python train.py --num_attention_heads=3 --num_key_value_heads=3 --head_dim=32 --vocab_size=4096 --norm_eps=1e-05 --qk_norm=false --init_std_o=0.0128 --optimizer="adamw" --warmup_steps=558 --doc_mask=false
Each number is 500 + 25 x the weight over the matrix's rms, rounded and kept within 0 to 999. Layers, rows and columns count from 0. Numbers have three digits each.

# layer 2 MLP up, 1536x192, rms 0.134, rows 289-325, columns 0-191
493476495525492495514543500443513477474482513509486511523564494523534522549478522467537499489488496517531483478454467499500482533504423491468460551467503496505520456500524528537488520510533519512477480477502514493499497523505509481514495520474443433548484498498547492508500507503511487443554479516509483510443480522495526451501518507506504517540513506535494479484503526504445490488485508450426442515527518503466506494482507485528503503541497540500472488515533500480484491497499527485460494518514466468490478470429553468476567494548453493543503496500436485453488481452470553508
501497501527493496491508482480509507456520490520488495548508528485478522510473485455494493478513506479477480520487509510556458485518440522506476503479510512489488433483520509498509469527518478473482457494518491498532496515501498527484462544520495515493479469513501538505515482513487506483504510523512440472491505490477513504523490491525486501488501494501533512469484484498497490507507517494492483481518514500476512469478464504533485483494475501504492498469493471500497515516477528501490517512514487475532498481477494487522496508505507491498549489485503490478483516484479518510
481451478502485504537460490515462520465538486541485493509488443522528481474474516500479491529445443522474457496486470503507475533467491527482505514494480454496545517530503504509497543480520451539475500493523481506523514529468522517530479502456494484532452499493512486490507529513574524498543479492517480490511452491477500510483457453480452517513430504518509511516468487535493488496484514506489416480496473483447526476495564537512486509517493484523468482459576525488474450508527491513513494484503456506507498497491467515453528505528481520496508501503477478480503474511495481547
495486497515521525476523500501490519483514509510505489558497509483478493503466481495493542503483513477484489522481513514544476511502453506511469491495523504499494460501494506497498496510520475482440481502530497489532507513487504509505479521498486501518499480509521501505504486498511498475517524528478443484480505482482495517508490489496484526504512507510516517494490466514484507470495515457489480477517489491482521455500504507540498474497476463523478501469526503499500506516492543504485501499491471468531468488482502467516503530514512499533511505491510485470461494502483513512
496480502477448520494513496481510516471527468511505489489542517495499523477525493494482511488468516446503470586491463482528479509489489485485482544438535529472451483508496521520497526478485496489488524475519467489557522517528486509463493475518488522542518495500560522513538478487512499486483473483519486499455487496512463522515525487485481511498524519486490496497460490496463488520497435531436508524516516496499507518445481572501506464465532527507489468474508444474478471518501503495508525522470454493489490506453498496509524525498474495491490497517507458528488508478532521485
501463490495559511529495547485497496518517532522510494552538493519451472516518479523552488526470510503497453508511565517559443447539463551551527470499483489509521488491503543443528471523480502530478508494529461489504469543508525567497493496501458538500499457515500524526479458529567531511492511503473482510526537493525452525486481484514487531488528521483540486503485484524542528448517453457482478500551473480521512487512482480591464523499485479536487512473494504505502532511492553544514526489470488467498465490506490496523483538469511549500502476514509545465479486499484538463
468508494521483470506503490486500576442514466514545465531514533503495483543469512431531541481520519471497469536489525534522429550495396517499498521478540489527515453493520441529546443584499464481494486486548488506494489516501523506521450550497546501481455450476490540489409463512522505456531512521516472480445490483481495488498488498481515545504509480500495522506483450476423440457495555495522458518527472506458520448508496439486492504458436531538476482459489533484507540509494628497494462530514495477503447460445523464523499527541462496500568469475503514511504547523447520488
483483470521516506516488505465502504476526497526512460542504504492514512522443518495452516497458511494501480509480500469556494509493464532494520504430510518480505455512494518503537499494531493493442475490496506483535507521523489522546503484469499477523455475490570537529481542530538495454512552492524468498473506507510489521510504469490471495510465499544515499500475474549456486490504518485505461521499486496483517476493528527521467480467507468511468475488531470486489502484493521500508480531555462484514462507502488430525505511538484489518554523469485489446469507466490488485
516517485516487519478507483470497513487517490500491501536506538487489538505457488490461515488498506491462490495483504500564477504510497539489486504481491486516493453507511508475496472500532481467480491493528492507533501516504510524493505537523491511506487483491541516534509497503496504457510512524476447473518493477452487498525479507462490487497499499509537502473496490535495503503484512486504459496541505505452524441485479494531484458473488489476489484488537502502489518518473566503494498509511477462528498495497479484502483501514513532496504499472508492499447497469476523510
504473492502510532483494504484492505489486516505509494563522504490477510523476492483489486504502523472495495497488506516505483479475472512497487497476514489484507448497505507485477470509543496484461469503514490504520491521501509518517474534514492500520487460506523505505496529470506518484499538521497444482513509489484511524516492505478500490488487510509515506486473468531485491468508509481466480514536508522490518459463479505535497438494480489507482493496523489501495513509482534519479509490500475450536492502492490466504506531501496514510552499478502527487480494493485504508
512467518528510565503513504510541551505463455515521502517539552458440510491523499502496494501512487482508473516510499495496483491480491495509482472485498482510504508484478489490504428512499486516478511532533506500517491467467514539506465518505493512521527492479534481468538515538494515442521525497491452499530501438479493498479525502508459492492470509497518494519519483517513499498508480487514476511507508492478542441461471533514491472487495477498486501519520527485516561566490513521484489515512480461499482519465469508491472507485542520529520500492487506476481442489483496483
525470514520505509460494484500512505463484497512501493566525481487475497504479473499502513509494497484513479485508497503515484495493488500495488488512513512485502493487508503503473478517549500491466460495509496482527508514477526541499479506509455523524477513507516501506511505506507503455495507540519443500513504458464514529504505507484502490473453482530503489506513500503496493488498490503483495509511486502488485473495481506533505473471492492523494481492533481498506506498500538508505500495532500471516505493473507504497504506509513524538521503464504482486472503479512523510
481509503473506476515532513516511528458543546518503412526520487447497497476516487504447536489486551453540524556501535490514507448498484513496473491495488493512492490522513505503561470523534458541476522481496513501550504523488474503464508528499454521511514504486509566498484503498553516490516547476463460501491517488511474478473457474485442469487516491526495499530458483486503506457519446501519498466512505477529506499460503547616505435545487462552473469498490480483494527515499525508487538479527483418532505507450516488481468526508511479520527540528513555487505454469520533493
491506496516489527459482515515496567468502494516515468553506544480486500497474494477468502493501476485485490526498503506515475503491447495496499488491528498502493467498479511502489501533505470494481476519543477486517512501479492529486466532490494500503484483499513512488514509524493489466517540495494444502468508475487483501486485506501476484494480499482510508507471484494497522506492492487463488484510478489498503453469491525528504481516491490515499476474525491508486512536498535522502497490487464466528495490454475495509498477526484464493531496518522504477474502510456498522
505490538498496516504505509496500520473510496534517482556515526463461523526499473490467488512483484471479504523495563488536491483492416514497471502501493499504518479483477523486490497495500467513470503510506482500521492490531525547509478521513494525520485494488524520490510490525528518497505528521466457478499516490492490498502498508491515509506478518497523509533454458501507518457502502483475484513534486500500507449487473494539475455490464477527488510483536455513492506518491568541495514475508501444545486480507519471505480536479542520528528483479502514486470501514493518516
491509514481524535476540505514480510479490475491519469544507515488455506513457485500483511502489512485490490514496490527524511483490455497488494493459521510475475458485477510515515507525523475468473463504527484483536512529521488545478486529507512509506471482493539514491514502511500491479491526509496436485498506498500500509504495515490488514493480480532517493472459464541500468480490495497469490490511483492490511473490502510542490475510484476536487481493538478503502508542496554505498500488510472470554483488508507458516504498495492489508509511493508497467498510456495504498
486437455530461506513467523478506521480542478565491509512581488505531536489523530452513478519478477485422474449468480567534530531499475533500582486498486495483554473483520536542527522509496480502489464496579483485521507480476494512493483502464528512503453489500520499539498488521509508475517517547508488506482502500506537514486507466518519474517453524546552487496496467505484492511477497545465513506502468504523510522477546518447472474531512452524505484496547427547477501499487503534502497517564486509554482490419509539518511494521485492512555472477493445482449469452516508499
508512490498501532487501489501508525474510508514499498566516525515475516529478495490457502490509488494463489521486520507547495514502485522488509483487509491489479469508499525506494504507518475477484454496509502505527493523511502534508498512518498505495464493504518502515508500510500503492527493517489457473491470487497485516525503492500491518519510492501512538502492465531463488494510525498499486497520496500460502475496458497541472478481470495494482495465505471489502516501488534505489519507509465472525474496500476480493481502500507485501526477491512440484460500499486513525
501498514506514531466517509508499520482498504502530489549494515503476500497478499490486506506494491504505497492502494497520482513483458488482482482508528499503490464493491502489481483512516506492455483513525496486536508520493514515491487515500484489507502490481524508494516483474500488475513515510510442503484506481478506508512516517496486508492505501511508494500467480513507508473498491493476484485513480486504508461474481520539501469491502475511499489491506504506500527527505543507507501499505471469524464493460506487506502503519492501491539514485507508470492507495480497513
518480504500512526499529503515486561483525530509519477546509507501483517488467489503486501484495503467501509498497491511567478503495499497494498488460523488479526452476483511501504499520533491488474501519566483480543493500478530547487499517512490494488463483493512519503485497510499496482513523504515446489483503472480511509514495498486506477494515492509498487498457464488486491491493472519483487483519494505478511456475504513524497458501484481530478489495503488515495494505501525515498501508498462456537472479484497480516490528499507508536536496491518476480475493472479505518
512505522510513515484498501500502525481500494508503490552514515506474515519458488475494496517476499468465493495489488515530471493499464515503471494482524504468491454498494497484484496502513490485455469511541496495536512520493509552506483549506483512488492479496524521509513488501478497468517535531478444491492497486466497499521487493496489505503487501521520520490459477523474499492506499477490469484535495504481515439463491515546504476487472474509487498479521473496514524533494547504482529501519480453554460488489491482513491511504523511527539492488506502478469484476470522510
515524518498498497468523509503490531497491523506516500535508492505469513498501453507468531518506548462496477497494491491528475497502500515489510477515502472444498482515492519513542475512518511486474470522532504501526500528495487530490507517509506488525514475505540533546516455490524494499515541532441449498474443461499492531515498501493479511500474488478505480497500438537515497476500475483507507490519463506458496477488450483531508452454499436500485514486468493492489498515486550522491475484519457457502474506531537492470520531513503517503506507467520513482457490510479525488
498489514520509502480493503489489499481496487505518456559495516498479512512462477479477485518481487479487502514491513511526454516472486498489506475484513511491521463495499504492482491523523488483468469520527482489512495488492518529510502517509475505478490476495546503479506494521481492477508534504506451504477520458463493513505490503466493472487484494515502503486451489531488512485491497501478480496507479483473518433464498506546520468511492470521501473493523493516527506508505555523496500513514499456520480486470490507489502472505501523505554477510518483482479502484465529507
528430509465531524525482507527505479494501500510500489500515517504489493455475481481497520519516518483528496560488496517515483422537488496443492515470510520501511501503459462471478533504520465501511512545499518501601525537509546553571495501513501501478512506502470525516473479509481488515498508504505487477484499541440530488501493538539530584514519519508533494521443500513471463471538446456532436471503505498510476508491523536518500492518493534539490525494538458477532479532500506493505545483510447491529499485503522489526492510441507490504508501464524557451495441454533469478
535501484450497506492517519501500531491516485525493481531504537489466510501447487514516504483519502463498483542480476514509482509502493491496517510476544490465514490487488507518493509550520488508476482490498512501510500481499519537492522549511475499501434494482495538536505497531520508497505526500501473485493465491510492489525501540476488512510479493496503518528467481494478493462505503483487484509511502500511519496455548491531487488477484498549462458475531488476488511502491529528476502500513460488524481483473524499547501504489481509492514462475497563502503512528500495492
499492514490523537499530498501485494480497483504515501552487528493489514499468450498505516498486508468489486478501510525519466496501465505514503492469526501490512462501496518511509499513529486460474485498536501489505514515474529533516495504505477506493463455496528518483506497507499505486491544494485440491502497478500492506510484502502515515488502490522502496500450473526480475470492504484510490514513498490484503469495493492510483467489481490534483497472519480504510504505504546521497503504491470463535482475511500477499495503507521510532509490463508499510468471492499512494
497502466505526558457458533528500466497508504488502483552504536500475501535505483465479489524498493474472470515489497531521501500487465495499494472513532487456482485494498526464477516533541500484428421511526507487520496511553476519520501518494511483484478501500570523520480490471490506479531556499499465509474499475500491522506559490515482489494523489490497503516507478517476492475497527456481490492507489504500530462472479469514500521497501499522482527488494463502471571504486532494490511491502456493508468506513461477489497541522489472454530509476497496466469508516489510482
500488496512506515490517495512489520487504516521495478554518508488487516530469492483467509490485509469491479500490509500531461496491461510490467478474524504471490454483497518491492483515524493493468481514543495495530508511493513526503488538498480499522487465498516511507527502507502505488514520507483436491494492477484495507510506492500488498493501495510512506498470466516489502479501507475478474496525508497473518442480490495545497462487467489509477488495507464502494526510488534509474522507498474446528489499487488491495496504510501504520531505490508486477459496483460511501
562481542507520513462489518507539500489495521481485524552468507529496483490511463506528571473543522488530417540485496538515524526508508475556489517514508459484513515510467492493490512515517519449497488515521488502538540483489553551560527512477454530484429466470489522542490488559465541453522529505546470496535464539499473502536478546474515479451477417525543511518480513461465486479487514526523420534503552492454497490467492519525510520494462499502482503473512516480539516499504578478506504493504492511526497489499521461529464473506513486539496457494506468540522496477529525561
495512549495497498500473477476493525469482506509483463524474568498475530494450490505488488482519523480479485523463524514511456530503492480526465477498483512490484443507481484494494492541520478459481461515521483496515511525528473538511522547501503494516502485494516491494514473464464507512493537537495466480515512484509492505515457500489497525488521488503509498464445491494489477454510473514456484459516494511488536451455493524553494438515487486509496472518499507508491480573488550510479495508461490438550508486501455489556503515475533475506509521502499492468494525478466491476
485513492523518501506510521545482516480514489511495480516493559518498476514489489506531534486501511482495462504507524512529428467478481520519550505493528529485534463524508526479489459549501480502500496471525488491521493530519504544497456511482474501491475437488489538492458484534508518512539500499521476474516491520532466520512481527504458494459547452490557525497453506519497484463494474523507483520494480483522493512487496504516479492519472518532504473443491525457483526507478524532518491495507503474563440471531505517474496501509526470519520502511499515483501451532503529481
485537512518486506507500475484488526474444511527502480569538521509493510511473477499465497454496495510496509497497546506534500487484464512497487496483543492497491486514514534479512516523497480476446481499518481491526501511507508517536471530494505494492471465492557516529475489500489530472516541516475463482473492497499500535526486502502477482531504495504527489451452460483521491523491511486484469512535511503456480470474484516503486481461511473499479480466525524514500494531495524543473507499486468445518496505488496484480471498506493504516516494444487480525460494493444491531
502506533539492488488474458456478516419532502512489468533516566480511514483473484501530507472474503462479499550509486513561398513521476515509494534488499547479489450500514524471490500546511508512505472499546445501516488523546494565494513501476515498546410445455573534505490498481514513515465536486494479486490505494488472516530501483499459490547513484505531517439447452502534482522482497529436475532541484518477503481428502488507494459484492487469488498510489493511460533555516538538513475505524462464515480470508465491523510455534482464513536491521509507459449538478431460478
514492504510505523486500488502493525481486503511507476544507536494481517510473476487478512500503489467494478511490515516523471495503469512499478488477502491485489455500497507496491491495516491511482477510541488499528497488504519531507485532518498507479499480497509513497515510496489502491509503521492439481509491483484504509523471491499504503504501496508505510469460472535505505482512488494470469476546493514459509433468494519555493468499474484497485502486507493497507501523487522500482522490497485456530468502496481482504482504498518511517525497485511494490466501491474516518
515503521498496476475546516478495523454543478521514472525571501496460515535535488490441544494479531485520502531485540484568486476496479507516501505432564530455477452492477527503524519517550480481481510488512541492554486513488531499526486487533491504514449498502512500474452558515495509482522533453497451483491498476506498475507500495512502470486525486522487506505487514494494515491491513463515484505503501499501554468485509490529487489510497514553492523473526457483522509470480501498513506526553473454531493501501473483471534530497487539511544519510488507495474454539511515453
466519507532507481482513494503470538482518490487515480522530513476457519493440490500494567515493519470510528530490486514506434488449492523472499500494527518525524511471472525484514460513499470533444491509534496508528493540476558598524486547519420507468459494484511536513525471530489520388529505483512475497475459420482474476489499555487451544490447491506504484488451466516506525445495489454484489519503488501484495447475528492489503444508470458544448449487543503471556479526474532537485514498533487492517497448486508478502498500492504526531516488477497539495495463439501509511
514470528529510511504495491487501519468476518536488508539554520468480514492498501501476530483504497486510520499473498502521498482494449517511505497484526479462507440486513525466481473498531488498475517484528524489507524511517509520490529507504490505508438456527518509511501466515515499444509562494519455494521543495489511507530502526506506495502508503500538513476493477498497517445507482489490476525528514511533499470485486502526480471469480507523480502478517465498489518521482545507481507508482484457540432481499486472493498511533499511492562498474503481448466459489509530528
# layer 2 MLP down (transposed), 1536x192, rms 0.1, rows 289-324, columns 0-191
497523484531518529524516508506497463521533461507492540498488526492504481507501468492514493471478454512553504522456488528446469486525514467503436530515476509471505554526507528476536508526501500499492493493497518508521505439477484542491520539498468474537512531493522475562487489514506461530517530475529497519499530512512518532505445516492494450482532514518519515534448522488459541510482502469466495488541502484454468437524542485514505482519541504501480513500527469491466481490489498470517486546485536459493461517511479507476521450491528445504519483455515522490511478463518485503
485507506497515526497509502469500504501505516482491519532504520511468520502519518483521529530486472524487488500488496500509501516484487502482508525499479496499488522505476524503504516494485508505529515519481497517480496465542511473512494511511515513502495497476514511485499493488496501473531497503485460489504514492521490490510499499494489504504509525476492506488480485485481506472497516507470508514501524540492520489487458512485484489458497481503482507533515509497495515502494546495482469495520489479479510525489484458489505467502487485489500500494512504512482482516519498513
502494461539521500468502512507508479489500575479528533475492527466502506513513510524495505500489535481456514516495488506476527502464467498474512497482507516457538467518499508491503548547499529482496505496500466492536480490523464532513500447524493547479525466504470537507475450503477456520536537473521516525475477528522471454492558554555517490486518481508482513548542467465506469510498456467478529496509519490514476465442459470518495486488506508512465529514453455480508497511476541464525504562503504507481495511485532471517473475488514520503493472464504501564467484464526504481
493510522511532497507539494499487521515491492530491499504499522519495468508465511503489502484490483485520479523508517504521475525513498468492488501502504513504485502501482502521507491532523496483517512496491491494499503503481503504502512490495497473500496482483502493502526498489487503500448509505522508496487478494498496498490493511486521499487519518508499496476487486500472488494473511508510475529504495511486485476490487515496497463484505514478478512513511516502498487501507513491510488479505477472501504475512501495534496481504489490505495507514521489521520503500508505503
529503505495510467515506522519483492509496549502516522472475455527504486545495509538502491461535497564510519462499479511499531496469505484506507448456484483537490489479537517485483487470513492456513457532506485498489490482491497527566510498485517509484496497503501451488456525499518495517536506502482488501505509499497520493513513510521509501486523483500492519488550507536486526524476530486533518485501490497508529464507547501504485513507519497495529543499480503512547525482492521476501493536520540505533497481512502567527497489548513497507473502483483512453525493526475467476
475487532475491479552508475505496482493461484452559453510559517470474506509525513432593497523511515508478435520529529529564484520527520513530533444406490496540534491500499491467516445558456497494533529505503526511496486528503507527541483471497491569563469432495470536460460467540536511503483505500475484513481477534492482552526471460521507490494487429469484499464488476520564530430486503487529498568518469494494543530499552532422494537500464484558481522466510461490560552500492575479511530488487488418462465492479517551474504491501501490526511496541487534503527539533473511467
533505524494490490499491511460538450518464504467464567488550494495453522498581457507530563490467521525429521538485501559465532503524476491514541544516548498520465511545501511469448479500518502542506489482507485527498488432509457459495518495547550537481500519525528546546485494527511523515477530435461477492515543496490567566495466456505477460493479545458541472529516474497507541537495513530461487505506488521564482518578489504470420473465544533491523467494527531492517514563478513463502496485497499453503475509462463437446471526528485403474533522507458486467546485519502589511
505516500550493481525503507478546522505511538475490461493483506434507542466437536445469564500484468500505482556456553489523485495521512542506455526496458484540521521548510523492515560485475462488483482455495518521492532540529517530449490519530520476459501493495512505515494455528484499474512487496487523469505487542496464527508515507495516476538463525493549522524505513503510494503523502491524451564507539512526458490498457486516459543463470497486475534503521478503535475501467527549484523547542512496462485520506495464529443435497494491494524488451468477528466522480502507473
491516497505482504504470496499488514479478486536503498510505528506489487481510510500530507490506521498523474524474494497524471494519494519485508499473485471496487512487502496518527530502493474502519501511515503512508492491520528491533496510518487542523510519513501494501507523531483480506468525531482502496507509502499446486512504506519509491506497497514527507468495490516536509455473516494494477498507529506477481475505489523496482467467470490488475505514500526508477475495475514543460480456517487510488516492485493455530477492506507470478529489499519524515484505494482536497
487489512461486477546518507479508496526488520477504507496491533508499537523505494487503509477484508509464515493474504490514474464506513500490529508476503525509506494521503501510499513496470512480518510499486516495516510526544512519532487499514507511497510470504489481518519513507486527507502515503480522500531516492522491510523496497527502506498490501504487471483492503495489480455520493513460477481511502523502482518507534494516476478502509482513482508509492490501520450486484478492499483498492512490518485502562504485509490502485502508507499498489485484517497521502486490490
498474476509517473519498458481536534534516494451449406487496589477491499512500541499450538438465505503511470522472519502522416532508518510522469540503516491418521491465493471505489447527489493459490550477495546501514460532542466487485479494525437541454556483512424526507459502467499504506499597529476559470484451490498477499538497538522588507462547480489502513503472488512502447442545429513519517506512493539495502500543494487447488539477482527503478516493506514480470481482474499511509530478545521526484502475526472479504497530457501521537486457552484490569475480476477475450
497490512516505498487485471495551506489544505523501496476503544497506472469485511464502502485508487516494481512491492476443458507532490484482494526546508495495533505519493517511499512510457482543493469488498508521513506487509496483509490485527498513499488503517474518457508471522527484492500533514507548489482519482524496500519521483476499530506474499488489500538482499502500493460498510510489497497494492505503503506511529511484498508494505490508505498469520519481509468491481497517505492527472499507478528496505467509484506476466475505515488484497453500498533508477500518512
493413533434493516492492494524478550504516520505507447455451445474475475469521475533462515481498459477500564468493473516533512517520534501462488479523518502526463508500536488513525500527499545482559505479591551474458489497491519507523438496514467465489501430482481503453481506519492512547499532513509486509416471433557526504487462485509461536470497501527501511483516474523463530466519548524519485521496475463470480499547483498525499532461517508535537480539515513510499522529512494503502509500473506460475514495512497502510505454470517504531588519516500523510534516498470475558
496491503504522502476524482473548499492510521464519519475493509459491535505542542515516503487499454503511463506503491497517514515482535531547494472495497509542484544521511525516497526509504515508545504483503494504473496495501482497483490481529489484485484497476514475493494501506507489499514496512489533501506477531511511491504522518526532485470534521505474492491517536535489479494518505530480493505493491503500505494533515498494510485466518505504517527513502509456523494476480509511509494510530497543505525513469534494476490475504461489480511484492509512522518519508511501518
514494532512488502481533517504510509489517501457507448484481542514525502490486518480518522524485503458521522528497550471502496514477457501452475512499470498533491461494509481513499494525462486469510497505468516506495522527531520488497482506507502483478499520485477511511526494497554503512492524458503501484543539513499512482488480505510483470517492454522505485448532509477515513481535519523513493476493503476506503489477503524499480487460491555516517500509529499513477497494487486440487498487512497482465511458517513512540495494480509530500552462462544482521516479521500513466
509476518502492503486511488479486523482478487485499483517501474488493513488517528470538516514535489534537539498503451508528500552472521484503519508506518482516485498489486457509507514506483473494504536491503489459482499480482512511508488493487492526507498509496502485516500486459480504528554494508525493506490485467492528472472496495485530514491497533488498466528495507532502532459501501521522499494484488516483494509481531491516486535496503486469499527526520492456498491478508495493512500471531484493478477484511513478517527501513483547505500500503516516506489523475485457508
505535558509548572515532512514516512479461516489495534470497542571507529490516506528487538527499478501501502473477511478509482531498538482491508484511581531534516476493486474508512421549511535525465503496507522503556477470524519459569493531481529521514521501508526509472530543499510517535509470418532501518500508455495516445505503540463511467492458533478474480534489543514434490494529523564482523572503520497502517478502517532485522555488535470500514476471544545499566473462486549443531500466482482472501464509429508485475515561483522475507558454499537529473520464516510520524
483514523502509489498498508465521486507511511507503498488507531480522524500486500504480506511523518489496476536494497513496518528490508498500514495474483524514463491517502533503505535487494510502484481514503495506503496519498497481517490501501484485503503516484491490505488492509524499492497490503482499487488490473496487517515506501505491506492486498499486502488500527497498506480511506499487506496513493495486465483489491520482492513494486496503468483501511482512492489504497496498487483499522482522505517506475477499510520490481480492496483492466511484517472499489499501464
490514504477511503494509491478533523507498499488520490498477498481508497477528540523518493477513482485509523496506498475502481506514527487479481520490464510524486522501485501502511507507456479515502522486492495516485522486508522490489486490504507490512504464489472488492505494486501484488504496516521501499475501518505494483484503533489511517497508498502490494483513505488509465497512494504508518509480521522512474487497502499487504519477509503507494513520503491500503472503512506502512499488502530519484534511483502489494497468487493496497473486517498504504515512471500491507
458490504525533541468516499523515501487494484493515495525475535481496474496485512481533493537524476490512510519510503524484467484498464508516517504505488510491498541512479477474512524535519490472480509501499495478484497518503512468508454482470511505482512511474510482498498486510517465534498507507477494509510481480520499534472509494500484494462494492489518467486477491474470514486495472500516507476507452495486485501486493506520510480494486485497463491518523477482507478537521511528516489483499498481514490495468491482492502490512488472516532495514519514485504534460486498487
491493511515517528479526484499499516498518508507490479520482503497509501474484520482504504492490512498477488496493506505503482488500518482483524499493477475504478499501497486515515516507471513506495482517493484481482520500484506491513490526510521496508497516495494513493505516481499503484502490500494509500489504509496492484495502498490493489512493510501503510479495482481487503495523484518506479496513513511502499486490520482486492517519509497516510527516507517501498491491488492517502495503515484507519505492480476491477508490488505513494515497474499476511503486498494514488
514471458451472464526507484495500491516506509510511470479458485481493515508480538469507493484523443454482484493495498524505477490531532496501489484509508480459490508513520519475460538479448501497531529481478527505478494541454504514477484508489504502436500491521496509504539494496522473501508481516498535496460478540475485502482533485479515544498534464512491524460493486502515466487522498517552494491459532519483489491465542489494496500510474511472552530499484490521512507512492494507466509511483506516456524502509530511482473508498515492542528514483468514537519528468497471529
466520533502507543536507493478514495492495508504506492498481549514504463454507512462525513469543518500508510492489499506470460505512490498488521490487505493498511533531486515497530509524485475503530492489502494491508485515503498466469471481480522491518512457480502524473492470508497511489482522509475532501441486509511518516497500536518500507509498504490515498509507486478487458499507487463478486509502520529492462469526522499499493484492490532499488509521522535497471498503484494461518482495470521505513486522502498488500492460488470502493466537476476493512507530470490510498
512499529476469532445506502513502498496461467505509495490538488501521507496471464522519494481515515524497489430503518486489490498501533498506533501512515505497471487490518519484480478517472499507527445484494494503451452488514486474517514527500509480469495528485550466496511458519513505479514506483536478517494516534477481499503555497492483457509467509491477497481522509534552512526506513534470531520496495483465508493519466516492512525517478492464475511523529482535493505519514463507500513506545518518502517513456510556473508492495523526514494513478473470476496488479484533490
471473492521515497490514510503497533486485499515532475478493520503509508504492522502514528510481496528546473479506542501475481500515489481499503492523501499511499495496516494519506487549495483471496484509494494545496492528481505469544486488476479530498504463535465500480490488504509481471525497485515594489488510495463505553508496496480511508472484482492535480457546499510506460503499514508497502479515501489484496521538496511504496467527531522515473484518496525526508522506475562505513476524501467464488476492477499482473482515525486468484527527510477474479480499478482513534
486534508499489553518470506506488522483502514505495450518508498488509487517487514488519512474502499466532472510495504493510481496521492461510509494548499479479485510524518461480497509535512489508491546501508503503468484488504471496484483524488483532553512496466497523487503520499521448496525506476492502488452494467509496543506527509530488538508496517490507458507492511499500457484500506497526494490494507485521503499479503467512501494528502498499496498501502488483481506507493510494507494527468489502496491492469461510526513510505484543471491513502472464477476506481507545539
480503500492505501491470493508507432515537513488501532473520540503487545528537499474523478498510469494477497473465467511517532502499500497487541501462477534494508516519501487466471514501549512530454479468452454544491482478551517502499508521527535527484492460519492482520472460543485529449527485536518546458483491456516513489513538444518538483492520556467462512476539505510487521496548511494528440480525519529470487494529467499471477516475540499437494567511482495458504473484452521455478475530527509496479525529512532455513506498494446536508508508461513530515483541518498485506
497505514529512504496539509498497488520505496512490511488485545492487498515476522498506503510500486497508507507484528506500497513500502497494499488519512502494498507493502510502500515505500495504499511495509491506492512503519514499516501498509498493473529479488501497498476509492508490503499518517501507494502483480499485507486491504499501497496505494507500501512498480510498503491504487498483491501525491514503498492497496499513506504508491502513498506510497487499493518477496515500507506496497517479494507501503494482520473484497488503503516471508500493486491495486521533488
513442502487511508490489537485514517521537528525490443500462484459520514549558432504480501482500491543496443484512475491528538481457398497505562476523506495523508521477537474477534499497515463451518435433485479491415496463508452511513439523476496565478470500479498512486469473470486475531500495484475484490580539528568533467506520492469545507478497467480523496552483504518443537453488526479517494543505509496451498504530521535573511504550528506420558483540538466483511499518508473516480509496531518515473527515477518498449507539505537490450559503591476533476456453526475560490
532494496587533518495481531556479522511454501516476515524534584524449480459531487461540533491507518520458535508511509486529496468491513508542524507492505471385485541436482525569486529514492467473517517541434509485504490482470509473510531482543470517503520480471519469451514542575552493442512552526466491506520506476505522480457460467512489472487480506494485495492489478532479546536487465514478482531529493504490489453524429537558483431491468485483478508522549500468453504462506515579486524466464464497474529511476498539483497499523485513547494454492568465491500429551485604506
486501484489513479517489484517485471499496475473495503522499538496522498474531511533483522497532470533519514492525530482492493500501512482518475514431544535531533535472529472501513450486486486504447534480501448496513507478475455505556433475507482529507436504467449511500506499525459476497510543519465509477495480502532482487526520542521476516511495525505504505476480533582521535478521512516533515463495487480510488524506510518511494448548508441510504505460454484502470503494489559464547484556507461468533531508545526598475510525447487531513488482553484440478480482482480513533
515476525499507523467497522520505528517473504496477514454503498528485486534511502484518497486478507484478558521500492560491538494487500497490529517495486560494475516485504547528530483511511527504494472494508523509521514542529484519467466504511488477497499497511484483498452479503508476485528517503492513492507506513520524523483484496502477472495509467474504458520509505526492474492486488505509522514518457469531503477520504481527500500503489517525512485505483513525501489488505483475501488507474515519496497500430499489519524484506473490511523434464520484461490531505531531493
474500492492532512477482473492440506501514534489477479556502522486444472415457416514511523509468505506514523563513506467493432463528516513485524464456501520449530475456504486492446500520501445469498489472502528482518514469526546510489563487501471564487467516472529517524514516438558510439473509505494466505489511532504493496503496477539497511465426490524511494513497477574530486487496483450464548520533476518535542434451458483464480518501487484481433464496558447518402533489516496543520535457506466529542517450489480527439533461478501455513522488462522465437462448556427430451
485489500496512504477492501507503506493498489495508505517493528509506488477476520480491501506512488473493500510509499499504469514506511493518512503502500489461507499501474490504490510510496478503488503500509511496494493500483523488488480511496508500480495486478501503480498483515502487496478517500489495487506505503470518485500479506506495489507513484496496492471491479498489496467506498491492480497521497510486506481499502505505490473496491490500502515528531505509510483517504510521507513467503512479481503480506485506491480483509510495519515497486509497488476496471484491498
520488523544494479504533476500473520477506538510511536486518533484487505528488482560476520535503482496526452538519515487514519493515488508494529511509522499482467503555550499505454541466516473507488568477544469486491460500486492472503482535503491478510487543516506528487426512478548474493498413512512466491545414488504507512522552520503433436510535510463479495518480456543513525520500488504514508560476502516518506434532470484562494501509448493508504483456525484461505540500490499529499519521523461505497530492496441520480503524489484529491520480532484537472518497519512565513
501467469474482540565489505467544406493452475525513488406472519505508512489481468497470470516487475468530468521494467520503543471509525453536478493537481464497475468489500501487482505469469493444507493468453526517482505503499516500480498515537456512493489543504493457477508450492533509513539524480500548467501490516522480499504498493469507484498523518485491464468484497504493474539549528477491513480522484508470510443481412511477453506498474474496505530477485486571525470421496508497483480466494509472498512519466506547524488482489452560497436485482553484493481471495515467515